config.toml
n_head = 4
n_kv_head = 4
parallel_block = true
Each number is 500 + 40 x the weight over the matrix's rms, rounded and kept within 0 to 999. Layers, rows and columns count from 0. Numbers have three digits each.

# layer 8 MLP down (transposed), 1024x256, rms 0.164, rows 364-470, columns 128-191
493439513499515491517504474474480439542683540509458472458504512508530474480503533514558513544487541480488499488535461506523482499504495505506485509440521533509499471551477500522487492478484503
455493524483589441531472579514456531475474536489427529408500485519510548524454464444456555533529462439478546567483543411444481425526434515508556622547453566522460561498536437529548514543523472
466534585515544619520506549515474616512591485515617501429564488560547465566503456568550573456524523487469497493495567467577493431487521453436468501565557471537551527498460447469433479494527452
468474462536539509494554569464507452552437480512472530489516491526470512529528488527575495524513536525475433472478490511488495519451555395519485455469443533441482585517446489532491503462527445
471583532523506549557497539474484427479446547523498577487413487546511446519464480510486457523467477484476464514467479473549528473540500536445545462508525559496495496505529570499439477463473481
474563500570491531426521552470530493500503476470491525505560445528563453521515484531525493503499545471558536541496498511478502425430577492550484448489543525464440496458421361484502568526478487
572482532561500504468487486543575510454468521550532576469471508423498523470526492504508521579495486490468395433505491503503480495495503531506505525497533451562549507494514498516529497452531452
495497500473511558558522463465539503502535486553454464485482509454516515595498474478499533487497435445463438494470516476482525463498456438496390499463427508539502561496505493538501444503470513
473447456497474399537409539502536494503418561433467499516552498458519608584472524500464487584495429484505468495542481581485499514457518452500516471463576457473437567443532493509419488492464393
468525489472485514535467492438527483481475526505539485484524551568473519528588532464512485446490511519514446495510510520542478504544517494497477474486473499514469543478470534470597501532442446
471552474448478382508515571577478469475459495516483466468486542484460462471485558436481485562469543456464418406465476496453441462523424466564500561510517538454475513529482461532553486524586499
562466493519464512520459491525464470455550513501564510469576489514462543500499460491516518471549446482550529554536510479522549544522575516467483554515471468474472458503420494559501480476492575
483487404468463601450378496493445516520475526471457494492516495566524520576523426439531541539467465475456455489565613500486490501440526516484473479549529483516515532503500490485548449480461470
455468493494490496551557467482563477565499461527476513462470494529530479533451509503482432531572538493511491540487522418512542572488544578429497560525542511507509496488503445484546536399504485
479452487462452508451473407466491512453447527552463500453553479552561403503441492479583475518435466498469497477519511477497475484511500475492484495552475427508512484483554432417531551491457509
534543513525534471484577556549505573566509438479454486487419575476487537541481525513447559549424512433517530468528545496597477405461482483461408519539516467524524387528473511442500493519541498
502517435475434470547478485467496586588496553481497566502488508503382482533526481501540542455501512482521452567473542473408486465507449515469486505470550614505472464514552469532529494551521581
473524556508535514493541475423476454507506514482454466470520424532494525542499518463417508488462479535465454475517412465516530485507536467467537460512497430483455557446521542570430559514497453
521475493565506479417435532439548433507451546457542513573565473463478478574416501430512558478481527565485582477477456550482438518515463499505422486590474481529533516478548548536467529488503524
482484488519502524501503545591544532501475574491461541560497489532491477544467513550507475507481529459551432549524468491512523509536504516525451427491494482498520478460520561472540500517511459
496577491521450418516602460551495516493520475456517497476537476450526539517480544499503427518531483451456501424493462452490536515507524462536463451527545466529458457620427545487481491505514494
490414420471458489519492590478530480552490505497473451477477436465534499580480503568449463535527506534445535587513420471506514442505412513458464541574463520465541484506460496514473434514510469
442552442510445571443490439548473504516485477483419555493534444514501497471502499451480537533530608500480551510479551516509580497505490566524517463573484537470438459503596505552512587563533461
466478484485525567506481467550454407446468487429486588490477456494466521516470387494523582529465545539492519500559490427526460514481549537488496470466538526524523483499452444546507448551459361
440453556469505489427569496462526444473521492553510509470527390539477531445473505467477510587481532523498508497476453521491501458502457484474448554509495541525571472524484417449536599415458526
509497532552563453478471480476512496458517452524506510492441543483520529506521556503523497471506550496504483532476463544513480494408507462502475501472521461508478516508549520528496488542434533
537400488479518531476501520502464487541478498435475520470472535520489543540485537460464557500556498463529473501527455493533440497489493587482492451462511498485495514432519427534510507541540454
477484506496463430534466470493500480586527477471455482497497468532461515519521466528482506481490418524545423520546470537506412468551502513470484486413507506504456521589425470561501487486532497
511548598551492439459465433493561515404452533512451595485502461467492465506542508448465571462497457507472550497492503493597399543496537570540436462476534424518508551529516553525586475465527412
504490501529508593495450491496564508463496456455561502518487536541507500488458482521500556497506507494542437527516496506558479479491493546576490567457510499421534505454408486498595520479568523
544491507486539568531466495557505501505508521561558429420502449561481498581491501454513495513565467556489541464524520385462574535488494512492504562532532449465586502547507523516495412499515499
498534497513424516510460461574529508486542496502469579434536481441517469478579508478458501494524518414513469518504489499475591466477451553588440495497478479477551553501525473478556481492473513
550453448474555471487511488450506458464638480460432454528526451499509474468506492484527543495460510525443483498507477550460514515517468475501500507454458520524487544464502477549491520544433440
553480502490498453508434531532476495478463541471446535496559538576495554564467451466503507532529451568523411485501479543492548518468504442491492462482453503480515527574457450583432549568476491
535458468497481506462492523487471468453535470539476539521456455471478489516485519473516455530501488482535534506517477536583429530450472512479541450480453488465481490526514477475450463487449487
508445504534488532526480435513423443551530595472490516482477524586487552528542564466437582461547518491464494520509522486458452466451605488505579483571483555521504548474531520503496528450565480
549470418467543534503478435447412570530504472560522597495486475527494525520535458427502451486492578422476389430542472495523519542608533498520520523527484568473527524399483488495465542427519448
488476537525490518539522541483520498468545489490480534439523514471504489433464515509473531467530541509509512527428535529531451448521471465575476636488430522496510424541537445471527522598566443
490507507518450473560470502449469569481529522530508480489449561486492490505494502466565484497436433489514483406498420460528482537495454615497469545488449451381499493485499475529519439432545538
440493499471514453508456480506440496526463488550531521508447589458527465564546510454523517537574557520470499527524445444481488467482502488534477435475579493508465438497464553553488497496426447
501492578510439473535484472562476491484513480556494465542512460478545496479550504539475533523556561510530554496484461489460452496499571524515448590512494483456521504536570495507480499434500503
545538485486497495526481421483509577512501510512461559478504534525482462463518489463547519502484521496480502548494528536482511556472482489482458510459493515491499482468490498487520494484534507
555472547509540496515488522465571512507489528509478488624395416458550439540501446546582485443557559427501513454582564536494523502488451486470507489430480466522484463520560544439523385492542466
490513421481446485550583490634580516511556504480465474473430424470513497512544452461523512480486573556453450477544452501448497544453498429535553431542503468503535493523528475549504485488526479
487536515545481526469517481484470520466486486466465547428437494464487504571518481597430522469451518527538491526501537404452529560527475516532539491473522528431451548563549516513474510489467500
521537549517489462499528479458436566388550498519481516539479530492503443541497530534491447461453515524439498447542479473537531474539480426593560440481457595530445495487502548535519447513508531
458529474506507455571553518461461484558525442546496518543448453468534510540454547517487455516564480529482425500492398449492575522508508499543396519477424508576485532459523450490504493480477495
456512458472547437497508522566485462465558440573439511482546495482509480529565476559554506553447556501490538467478495461528582526429481440476507501485464532521514513463473498446527459532450542
457538448520460442509460459524499476449541488507391470496545584534516458566490532487520432488567570481558521481450558507459569535478497459540470485468484476534538515481504481553471520506538466
577449522480501458485439576518476489531587419528514526532532568506576488472479477539489461489513480500500517460480652441576532453564505482466444473431471471526569456459561487502420526500514504
485473445460506461429489486516495491433485455534488533486583498465511485451511447521474512514468466500518459441533495514530524482561454521490445505514442511495434427528473531537547556473469462
573546521527450447468482482499508522506467488475496530442478526492493506571543476555517556466480535491437431502552470587506518520471490495457496515412434515554529432520478542471524477451483503
483454438502502436482470476510480467532545536541498540511494470522468534529429534457461498467497481491538466492509473445505452533478528466541431450524469453450490529551509571407526510460490471
530477533479463533563492503483522549473534483412538458515454479445444459486519514443504486518565553547426420451490549466562445470466546509477529428480422453472494480535491518465513454528529485
456583542485593494437491490527457444547520459494496502502403428527506523496503471442513426496522447485460477514444449454473540518542495483537413484475510433529542557606492449480494485528522451
504455511515521434542504490508539460441531464516482411449543535515448508560489452499422442450436549431523481484467536533519504481540430462453502458528467465493528521529472526510501429543545583
431502469542479500548483514561500506528508521511518489490485482505512488484526553507456458570445452507480503458485523503472566533476473502465514518482500489529489558467564554502511537504433489
525552530513525438548505546516502492496463524493533477489506532463426512480491485492496450498499498478397491505501499504495569471531494539510472511530467519424468481445523503555479477467482502
481503575470533520634562459517545504531582526566528488494520499537537443470596496503510497503474480566554468467517490521516531499485456463472501512534400563536456489467519427494526502551553520
567440447473511548510575499449485517613532576549510450477504504454469481495461487453434413529563477516487538519568444491426550497551535505557488368439473516425524484386449463513520436529518605
482422463563441484563493516462515478546448517525475405470537495480499497476503527458488569498508567490497410501472519494538499521488549557501426468520469503519485508479489510523518467484460489
470501571485492481460451543475533537505522435591549563546503535533470581501516537494475490530586568433547536524420532516536492562532480516417475548511548420514544440492527466481545444532510489
562491507529488494534499471522540513555470521489507492527478452469474559502515487423484485553458515484456512497507463513474501544455463543486483495480484526457401501479515511510470498423464503
428462543553439537479553498496553512419530495490500479467482480512517510514586509453519438479421555486534560474507496541397510427481477565481471456481495388526438497517596498482478592510555495
435486522499555536509548531511463563466479410530518494514461527527509539541457550472534486473475513442549534529507473518509568491414575553569441463490474456517553496505567473491609469467525490
564455417562516512402534507481485499473523482389475531522423492536476543452486563462571541394468536460490498512481456586486484485515501485514531459510527532433531534481562520490445468516532470
510469475456516545430551508529520580518510468515551538512515452451556370497497525519524500504452465512502409440508554462540559514511533474512492493508499535485480499501466458515507522491460550
505518477562513492529451521539557487522445552411458524548570510520439543461466483523513480453512515502491554513533516500510533531504480472536497480566524547571595484517477456536510516534495485
495407491553521512506532511489472485563469538492510596571505541532487542526483552489504499449560502509484521527496573472475501463460527474485472487540528505513463509451407496454474493460513520
478446506500522500524510477468440507540478511494527523461472433547415381458477520497524507534529508440491486538482486496483490551493553558562451455461467494511463496487490486561427532529460484
546526459458468461545497477483502515487462495535512501541512444446477458479439504463490441479481496466452487516542566429521517500482446471464473452521499543539433461485534523541420563554506499
450496518503499501511505524542506533494540452511519451486513443527482566526527480474470527515488511459542503556434548505476462574497464454473494523475477489517522514491506511542515538468509550
482507524507522542556517501534440518416485498484435521532515525532524502530517502392518454517516565524427491440522538538491497538463515421457486510511430474571462533489479479470462528467487571
588536571475504510430517550499465511497408504427508464490562442488468545524506487565533534530497534494477541508420487499516484477506480519515569592496535478515433487594514488520493531487466453
582529519502504422506476436524560481545569435467428517475507455461563469522503502493496542466520467546463567456516525493449498484517531530502398482528539536463513464570458495539508527520484463
491481477499513575525555463590502425446479499533458465477436475504457521506472505477543534527551471527539455563558400479452479444551491596508465460531532464428510596497454454547486566490474472
527474486515415538476511412513524518436537564482440480481493435506494577497551511451507468489512495407459520502553478576461484469542448527477513452471513383457487404505535454471498481501467428
510554513503487525526436447519511490452498439513530441359468505517513491496541507510544451535499543470506524538489482490477519496420538508502527512466513589529548524555461443557456481528507510
464560518488540463479463502597580538485542508553518500449511477471529497492496478500475447429547492461490531616557462532478463492393467469590540447551471526503512539488438566517508498493486531
458461536534574500528473468507516510492545512457471533479511504569463493527550510503486493550481481465460454499449460569546444566630481510485469474469460484587441492497446531440526524586454524
469518510441476529460487467548466441487486513433532496560499444411510480503453481503489555424417584526518460450471532500534532495520434500518517518486469510523571488556459432447456505550527537
482551527520475482435504486497554451488516496483483547508527436527545520485452514571511511558525552466513503533461473506472513453510497496473520510450515515452518485516482556531537526501547509
540510515448501571521477412542476465521481494602487519503423452460527479521541480476595531562526542450499479476503471507511442535518500502522509492483414454543509557555599465548461495493465393
550533569467625468481477454542610580422497512502436528430463516405502482450519520491546485495496431459468549459483564399546418587466507497508543551435532497491500517505511461496416534569453444
497471460456524552549421558484439479504462489439463571473442482496535523498447433502470544446499550434472537504413600534435583495434557513589454472520496485480418508452475417513471428556573539
516517526536496511457564478519447498501497477525494510482476501526479449542461560471468439550421504413484586478536512518523476430573487465499509517383452479490513520504550509453509489432524508
578472473464462506475576525517520514480459497430501515507560420483512587567482492479452508507460509515577423479499505530512430517513529468451519521587491496516460537499484516463522500484454498
477514459600512525531497529455573488508438548507491495539599475459459504457467488479483534529488542450466474537448509506506490501510489535518458496487513520533469551461514410478411486420541475
469479482521524480529497509457558500447654453484439488483544515519521528499492505512481473530511511502489500509440492513525506498527549468498501534464477528550503518530504419459509534517465477
512518533501489496517497480506518504467540460487530540425434502509567515574445511489477483473504471415533566468519467491517492563525474501442535485525542534519507403462466513471582507506466521
495540534590510423440512505452532466545589483475465427495574505543501483413454477400508543491486576504508498511524505510425492497485525512513517506422506579526534451531465509491497512497465472
488475490513497511498532509538461501454429447404517502470436514419495442484468548498436536524438551455513498512483541490407527555435495617406486522475474509509466516502511483529514515527494526
451492540462553512546562511503459484496575533488503454411513492518497566521467462477410529533529539421499585492492487432539523513513446579577514435508551478448480530479487566532483500529453507
513450526385452515497415501474582499479434444443518571493552465473503438518460526504480426510499478525482450441497478417410432524511531502478492545499372414509485528514496547514525532545519517
494436460542458502554486501460556552512516463504504552472436505516520529543495547520447509440468568481516477459538552488476505442550482548524519585519510516481601507575520520516563470488451477
499522469469526506533511504559463519480491472514507447474480451482463546523491427508529571549507459398498516489469483446442561439516492486493423583502514541462491503489560420506524509474577511
524526553530489528475527522597480497481511538529538487418556463474480490542478529448473584491501519462511532526473491439433459456466507543566505481451447459490428450494478532507536481503508472
574532524508496525507489459532521468507505510540508523457484505492492552498492527463539485504470507481495567465448519484505454527530463498532565488455510519471480467505565448480477501488446505
538510405566456483488556522516522432480512526432544499484492565539493461466499534501429530517576567469554608481518469562545529505562512487469444450457517440497474522507498516464511494507558466
554526514430545481552512505508547506501484475539497566476463548531501471459475453570453557538544520470430459549522461529462499525499541560481507498486505542438522512464515479478476511533523516
515442497516618451444523469454514536515444546525547501492535518536480520559480518451449468502519492584473505481457536450497516551482490465456467449471461515495434532440503493493505493445489564
593499590533441522541528492502498543480505496509476483420466462542494573524437520539523495547506590422457494464508535554498459528514456533472500483529484464467411523483520518505506506475491452
519528468570459513486564483501495500434571513548473497539539472558426554489498545521456498538461458515506471488485418497506467466519538471521517470486491531528473552450524516528488442470500511
526528520445534492503459525508463518486416496550487473465446518467478529524477522497481565542490475500459544543477417509518567568543585542402472477554503504481526482524453601589591523435518518
544414547595529556447515527492534529473458511549443562467492473470520490490486458501519476438485525497537483489536518451495498557496545495543600512526535441569474449468537520449444502587486476
449450470461489375540614429483481410434434533423446393546523645440478510479463482461510443466471488438551421500393540493540481536495501503492544450535476493561519514500466502544510478495545466
525485486438546455473503489434594498492523483464520478527427492480499525480460476519499498542506508401489478484511519496543458492489604504462513442504398472495513515464490481467394533455439571
# layer 8 MLP up, 1024x256, rms 0.165, rows 365-471, columns 128-191
511465485551489450541527498442506538504518463536484453479564458504519491512519515517484505506470526530556511512518554428379495491481552562472541494601511501564496506493538518473475400533585502
589408547486544575517545470562498493549521476533537454503528550465528507551497531507431508516463504492473489456546514420493512498517550517430467544557494445478566521508536449532493586546458482
517469588472551391447477482502429550527466492478469533527488516541495519500432539498501510548447512486575450584466534522538522484461490479571514516481469497544507479576551477534465536453493544
497466479521524507530491529398527539506497556532502570523513407459486466543495431507459502536484475473452492596481507475489541525562506473485557549470462495517442538457580425486512474505511547
487584475507446489517472535518503457569508530506524556505528553549585596476491464557498483512501540524528479533475464515584499449390449565537485521539566528483460528409486466431569500613517496
468485486471570529507477454474486439507519505474492538470483451518525567467548468530451500520493496510520487462487577550454492451504439445463543462536509562460521488487476554525509517425375579
510465528531485465455543528489505488525549499515509490554523546469466516507492501444493451517489507502569505498473463447502417523555482489444461461530469588463536490490534488468521576521524570
492505552436497547477492422501517549525475465550470451486547526554514526515480464470491472517556523513536525450488538473464493586504545535511500463524550645492489534581525503523502529510549456
553560520563580555463501472545471494504469477532535460584490518527460510397510507518530475493451520492592508494456440496452491486414393451453494501569551560469509494486521503488456414514472483
461442541497539457577520545398516576403436549461448506524513493554482468540507528509496487492546503542460492440516514489490464534630495484526475479535437490541552423568395472494552514475504573
555407492484493537489442555468522469491500493522426523459547562592439447469523501559517524468537507551472510408472464440527437540508502462488614575551537472527541529498518496451483540546510577
547517460516529524532452546489530508547457487468505462509512461451470466477549480542510493512560477538539488518511481554337544522498525530478577571511514484530483514520509530453481487486503509
444516517476501475520484534492473469503442502534522442506482463505527473535500392549521497483441598485445534499564455519552459597545510456534550603467464418456501479470529496401505462460578554
515461529461553583403492459512540449504481439497476471480561451541456485548446491544522481523534536466572572553562462379473464551534488521469507491492452521427477534503506478526540487448497565
488503541509478495433548524526451530536523474476567473483485478567543468584471500540393466537484584472507480465480554493472512557506500533523516585509433496496449482506431442495504456493527502
448456538402536502508547475549468524457540433472470496549516504537505450498493530482407445486487504435579531474444446558427575510517506522465499557476482506521526576473494511483492499466481535
502411469503533457530535538487502442527417507512531467492528625461515480522487482548483485447431447464509446509570524533501497460479492494406530520519498420470515494522557475496484416496419369
590560564535507516481528462470524513536479523502512434455528522527482537463543470503447444474544496445524539580484488502443453512473522464466518502532472489526492610522557489446461524479554500
562499446508519527478496478466552524488466441560490501485552487472427484519470502487483543531568540498500461465507470424552526519397501533464473491464423488497518427480508520503519499517528458
475533531448523493463559516529522496456468489526545440490482518484513533551486413574521491526436479470527568442493480515477515484468481544455518443514421493485481487475535580528522519543489434
443489488526538486507512560523501522568450508481514544486512539506482512496522508507521523550519473553509450499548450477461489452504539538446535558479414490522500490462465494555574419509446534
459481509507563560503474454525535517488532534567449495537450469544460486497476517510425531504508508452503566509505527490514489544471498540507522471472501486474541472443562524498491485503419465
463422538457482451522479473480568499563528475531494468507487583497551452608471503505442564523501573494491543430559470565509485577528457431569530505502521525471508536539477433419418469496487555
538492514502517627479499511527507446494480505548522455457521442506539496483417504534488399531490581498498476508517500458511510484530424459504567411484487566480513474521472588489551459603496493
508498465501448411498479455461552408571469428468514507463482491539463576584508552464482428458503576518487500538458528487467501511403491484502583547553502529521535534510494431536457485453506535
509535449535479517547578556533497484515481486530509481465463507477460492471497536541482445456489510527468552526502533503474424479554540485498495462563512518524486497544484519574479532522504553
461561494501504456555531439536510458578483495468508461574492459543512481485549510418494533500480417462540486525452461514452537507515459500508572524476444552488495474506527441576483518504518553
451349525436453427440552525475497483501553487482426562393554517393471480473499505440492511511594529507592488447483463506477524507461590548463478475501488513430445509511543532468592531513457525
518429504455516492464497561534556479515557509533523587463498566568470375494544545480477549470469554459543482521552556504567555469502542560474551561510449485427531474510507499519543451539497550
526449462533477594494454488438550441464455458542473499528413429549498563489474507483570484496577574501510583561490471514486492460466514506534495510484566447476546486564435570511519574469523562
500494532540488523476448514463469477484473463507456511470497495510517471454550451485497503484579549441516479518427493491392533504428523548508507503546517481488497470558433516453558530399521464
432472560568451496480487482446552492473529562462445432514572499495432554484443481504453460467596507467540537595595487452570523476502558480475557481438485586497552509517575494495487501525490480
491421446457498512425502554459503440493509460519455527507485496496454524469404411491465445523557537540474484518537580487484483578439412561468482456496489496532546466501501513513526454469525520
484462528496584530438495469517432466513463470565514506483563492511480496513421478495495568516577544507469517453513486495514482514520465483543551498506522550473506507540478490537491538493572562
482476506403438517476447486450402556484558512527484447439518517520475560485530384472425484457531513525500533442519455540530471549499511543503512529483484529455486574477453538504487490497566435
492452464427533521511488518504541496505477514505439542506470523493462540548444477506516480590496549535509484447453515441541517556512487415502527503512463511473529512520486550502544507530554469
449526586486548577415551493452587521576467534513518458456455516559512503460521480500497466536507458400526438428507515475537512425553530473523477471630567502475517470480491489489538499584493441
515442481487442463481469476489499533514475423486565452429519497465497504540516500496530454477482452554503561523504490489499502533561486532544477504563525508486473461521460465458532532490437542
442450470469501524497479546495464503460466551484527545544465482476488541522446532514529566522503547434491554508465489499527493453494541499492564519521540528527546457545526452486470530447505440
515434461587472558515487426494531500448510485527494561450468503556533536449531536523572540431528484507479486485365521534524476523506467515509483400501522545472553477437477480420539488488558444
448524507513516469457487519471462443506568447523457473545481454449530511509500520555496512434521468539535499544492462457510493460531505531472548487586494439536474567514462468543465528558502475
486458554508485413497469502498466447573496522447562508550456514469453498558514503546481467452475435483489491501547576449533511479522480496460478531455540456504446475466464539440504477481515460
485441545605507501461478501475500467565551549500496529482534419570486482451436418467509526457497556494527503459523463492469488465467563430457500466505424512569522485558498445441507483524544550
491409493475561519548539568424468505487486470452495500471527530523474522456524452568467384449533527528607437421572431457455527573521507503521518497514471458517546489511517541506489491469473488
482521556504493486436574424560512483606462501423547476403508467495615501535537529497464429454428474538494485543489483533507443552490444470454475570482493529437499526578550521518555538432490478
478490566506511448508485521529522497460474533443440501491528493542495437491496530521470519520511511527504530496516469508487561543470530475464497516460535565485522492511474478552543525443515525
460523490541463426519520574549495471558442472473447473457517471565480567441485532487542489587487505554484515514501481483459553503527530475525542431540453454501485509470464528505499506533505526
552437457545477509459452575520570418608392553533528544512564507478452550447460413498581567494497544481523457522525537523478472503557457504537529560507494420588533517494549474546459472475456543
489483591514490452458450484465521459501494453488507481552529506432450511550528480453527462514558531490462529556547444519479548445591510438487584500455523470459477471491537428492491506456490523
430496507499524443486500567448504497485455511519505496489563482520502509464553449552495542510508497495406428491520504562448492504483465486516494540491524521445496472533495522525490469497489541
529453506513481473492577519485466535519500472510469568540532536508460470545496471468499567491455527497476441536495536464484578488490487469493503512521490463549499510514503486517541488493521581
482509469470489492517509446558477483464547516472517510481541492533543504503498417473519458484510502483443421518503460503464482540513460478449539580552479434502510504525512495442450512562511472
526470498484603529514515407451541543535482557532531498510488458524589470499543553500443449467547563480503474528500450545503480470448534532453481494524565472390536510521498471523457491530542527
520407577485511531493519548503476484560475485463534512501515460562511464536493501619563457517463523536536583466504467514505487484466477510469490504465599489607559487481541465473488480513553582
460534543519476416518460477530471470550504511488465478459519473524511470516509525505613462487532397518539517492506515472495472475500513499463515504483413591483480466492474536597527510430550517
490447529489504544483548531567481513523553571499508571536456440564512516514485466517515502494560509518539560536513476526505465579504522467473505516559460581399497488502465516528483505509502502
540469494470512602563498432509452454502532427592488463501454489519486528471488508554536477476535611484547525522493503541471469469544548463474486510470521526533474506563460557529471500517559508
537485536448525512577540505478513541622487500547499524468409567549491484475505414552477492451464485533511462468521470503457498511406467483486556496499512550536561555521585492514429504609500515
475486547444470577457487506507536605448593455491469532506542440542446621559461472427466479423547522501540564414524483502492543509498500539457511517504420460534468451561502528528522470496472502
493526526527494558507486540466502551457514509571525511476494501480490496495495511514479499457521498487545518503486488447458462538471505446547485495478560530491498462504506438468523492523522463
539481527477520498556504483531533535547507508510532486532515474519488552476475448454505515485574506497535535437534490515440538519550519509515493526537492441517430473530526527523486588489477533
481458472508495493450491540435519512569492477461466385499446556521490547452533521470515519541525532578453514467497500506516488454488487500512485513517456568564484432501473520481545488567487544
508509513536494526535549541580495471488418488536492430423501443561423487448481463539518452509492453422534466516519500369505475461570512494507508505469525479548543487488464562473459548581515474
564485489511537522493578501513529499579513521525505499496492539524497445455538467461483581545487542535514532473478590505537570414504485489509487459529397504542511469525484478566556445452493499
553537491473563515443514526510459400528437476477484531501536391462500446548477537496550507451466481457519483536604523487482542497512542509517588467494554468530484475515482520466517491503582474
515436486510532537462491542517485484546470481526512508512441435515465511473440494490516497490519572508494546536438498550536494531430508471518543480479458470483481565511574507434503539451467541
464570557490520481465565502494465575540518484539534487422478500509485517483477555463545482432490457482510445506465495473457503447495547593472525548577451505475535469530462516500514517566483540
497468460501523522437469549398536493536451492509523523491507545501520532517433532460445511429455499501487496496560536490525471494456503479517533491518486482514498471551525533492464429482491531
450441544456511482493439500453485492435442515527440528508560507514435423491480493555579534510484544459461502554553503474442518555504555498464541463479515590494518434496481573434497554464489498
505539528461473520506517589499495510455460478480475522549463496521548493505539501476469598538491533586571543465494435468475498480486475539511460579532510487446507482508481508454450578538506532
541523475535548495498501476471538492487519548533521493474529447507480591515545491479520420506514552537473555462429504575505508526483519504535559489534454493519516458477513514490462513518511514
537498522466509481546475560528477451567510485462444567443565436455447549495567474501494485465544463463508485499546518502541436420475432544505494486537547548482467534484463454499441529550547504
486463474469518534568501561431475540586542514455445449466561508499543455489575405582597499428466531483500491477430463514487434503534468482475500517459536499480521483516521430513489510497585575
517497588492513456441533534503474513515455527533531522524523523377590509533556531501520450502393503471514530488523533499481500548472519453449449464549501604493456588543565480478521430471450547
505483498488514463487526496438534411542482495526448563513474513482570535533433462527573452463538530566484497447540555435454550493538474518505482471481477471546524510458482497529473420501490500
506485493541501503504479499517496478523532494537524514491495510475501526517481531460505422391486507545449521451555494510487483492508497535457507508496517475461498495510565479514492470482549480
427520510547458496464525395505467506502439433504516459484465479520476549480436462438530440569551486545452508522605520491541462492393542465552509460528534468514494594481469407476429484465475475
574486515508457490493494503496488468524482491498494562524451509462531561488523500520520578552428519431489526418504568534530543524575509495554520518513490482484515475517500398455510475505491509
478536512498470403471529610522542468511547546536479511483478525520452455556464490468541391520492524499495477519501501524491489482542439487471516458535432513561523465481472415492487457522487518
511455506500535489464451499527530450539496486456508512505528510483477551484466459494558568465465406559523463432515515489449511421536509432465516490475416533480486452559444457485521486476473489
551491494493529484524535547510525454581494462507532499481438487468448527505533477529481567522479454518475507490524491529502482483458479491524441468564510471466443507478505480510494421456539474
487490421485470484537513470452510511503501463527541524550490461502526492522506495478478490438547508469457571473479487521553509475571477498465470490516534516435472532499490528590557514526579499
518501508514507526521536514492586558539473535465512403422507505434552497481461471507438463436434498496536560403555479435512421533518483426563464513540493506513510500494508502518502530542478635
440484515536521426504595491428509440476456529513546448486487445532488469539421535536488402505517507501548468471519493529510489510530438438519468454520486497534572537572518504478458433452496504
547456462588473469477537510482463542526488444545560445374535502537519513501447452519493432448496471493508500495532466544498503538470460548523490450516444459499506516632447556524529470522509564
556508504525476551472546548510545519492405497433564545510464479451545557524443491492480527540488535550519554489517519405484507437510527526519493446615510490488515522549510525487471473462438576
513474474431461515460553557492541547533558494491545519490522468417416533514429534473506464514486418526425426501481516483547532427469592486451508545506507496506495481495476599468522525469491508
438518525509459504576501518491493449535531523518501459496578513468444483553526474530450475572509514459540523512447446567504442487506463442513500565532471511534536505428489402527506498532477545
542518511524467476462518494474396540505533484501504603496532497500562479511534480525466497476488450519498459538518563432550477538501578493443504465520581524506478462483519465527519473445513504
503513556468518505510467439526515505551547525481533553494504554450493530464533447591518477475531544448457547473486539556542466538465520531499524520558573453478537483493574462490410546497507496
515444446540525462482483485480451510444516452440515505524520530507494538465497482478464563511547530598523520482499419473460414490445547517471463439525493474500511460500483496470442500566500454
508577560520527542484484430510393524469494527573421550511472448487588514542522464491553514532505592540479545523496533533467438498486508509562498577438516515603506565495471458444527552547500576
497470483430434518480452555508569456484561492539524467505457589441414527445466516444410468531496439478445429483467587504539488492501508464563420453511510517561475524514551486442509470421475506
477432496504463596456425483460516493477482594453494479509462552465481440477510542532546491508496519469498456493524507472510486424482504456520517433482467484456543487517538483564519512508513451
499462507541531456514535436439444496500598460521430486466487567492492441530492440462538529509540469464563472472536512431538475552464543416494467446502489509563484492537553462506498511542526485
518546494558482496479480469530501526507522456452512467484519494486524543498510522421519464502530493505465480545428462490519437496512515509488532550530462542547492471506502497503432506558500482
505491521464526478472535599530539545488465557458574555505502539529499539449531499491475489486500459573465421504529503501495520428492477462516454566533530530504497465538492504472508512474436456
539540540537466447538460565440464423556446458518462522427550426496486554491578425492596490506538552549437457526534598487398512554517509464427498437504426514536546530539542463578519562455493543
495433465468478491552473557511466546479489425515473463517510527536548555551582403476538503572480492462496403479498523462461484473496505501542462537498461465568500538487498469456506511487485481
487472421517482571458434519503524515480513398548507517510534536506540539467489508559536504539547644508550509461514516527454466640423556479518554495525505546564506448538491412465507540449485537
466524433486478486477582553520474468558496594537508515476532534479496539468509483494431472516503495495515514494530457492505486514514437546541443467467470434523529510558543454525537453584517539
384549438516476489484472499482544460557578524431532547523507437524545517462557546493504495548495465549477499432452490447479496470504569469503568483552433557555568541515467505479511533489503523
470463469556512525527500479536515537514459515434480450526438538460500463531462472531435525499492439542431568509492439465474506554558493471564541464469484443479456570576530553477588470518450475
488571502569457447494514444459511476531486559484518457510456502437482471434543541506552456530477510505518496486477448537567501485465517391579466453596475489576477522499496500477536456517484562
505429565539534358567477492500440486516539561526482467482430519503516549508541503515503458471479494554444511506487449595483445495524478427574609493451490535541578523545519480453462476548517529
445456556485536448545521489521538468541476472506505476445383529463477499494462520519512484468468509576507433489429507456486521477458463472457432507505488531475512541462478535515474545594520480
565541557538455521444476537450589499510481506476500537522541546507442502478503533518427514544571510522513549461600452501511479467523445499429547511533538498524464497540443429495460522508530486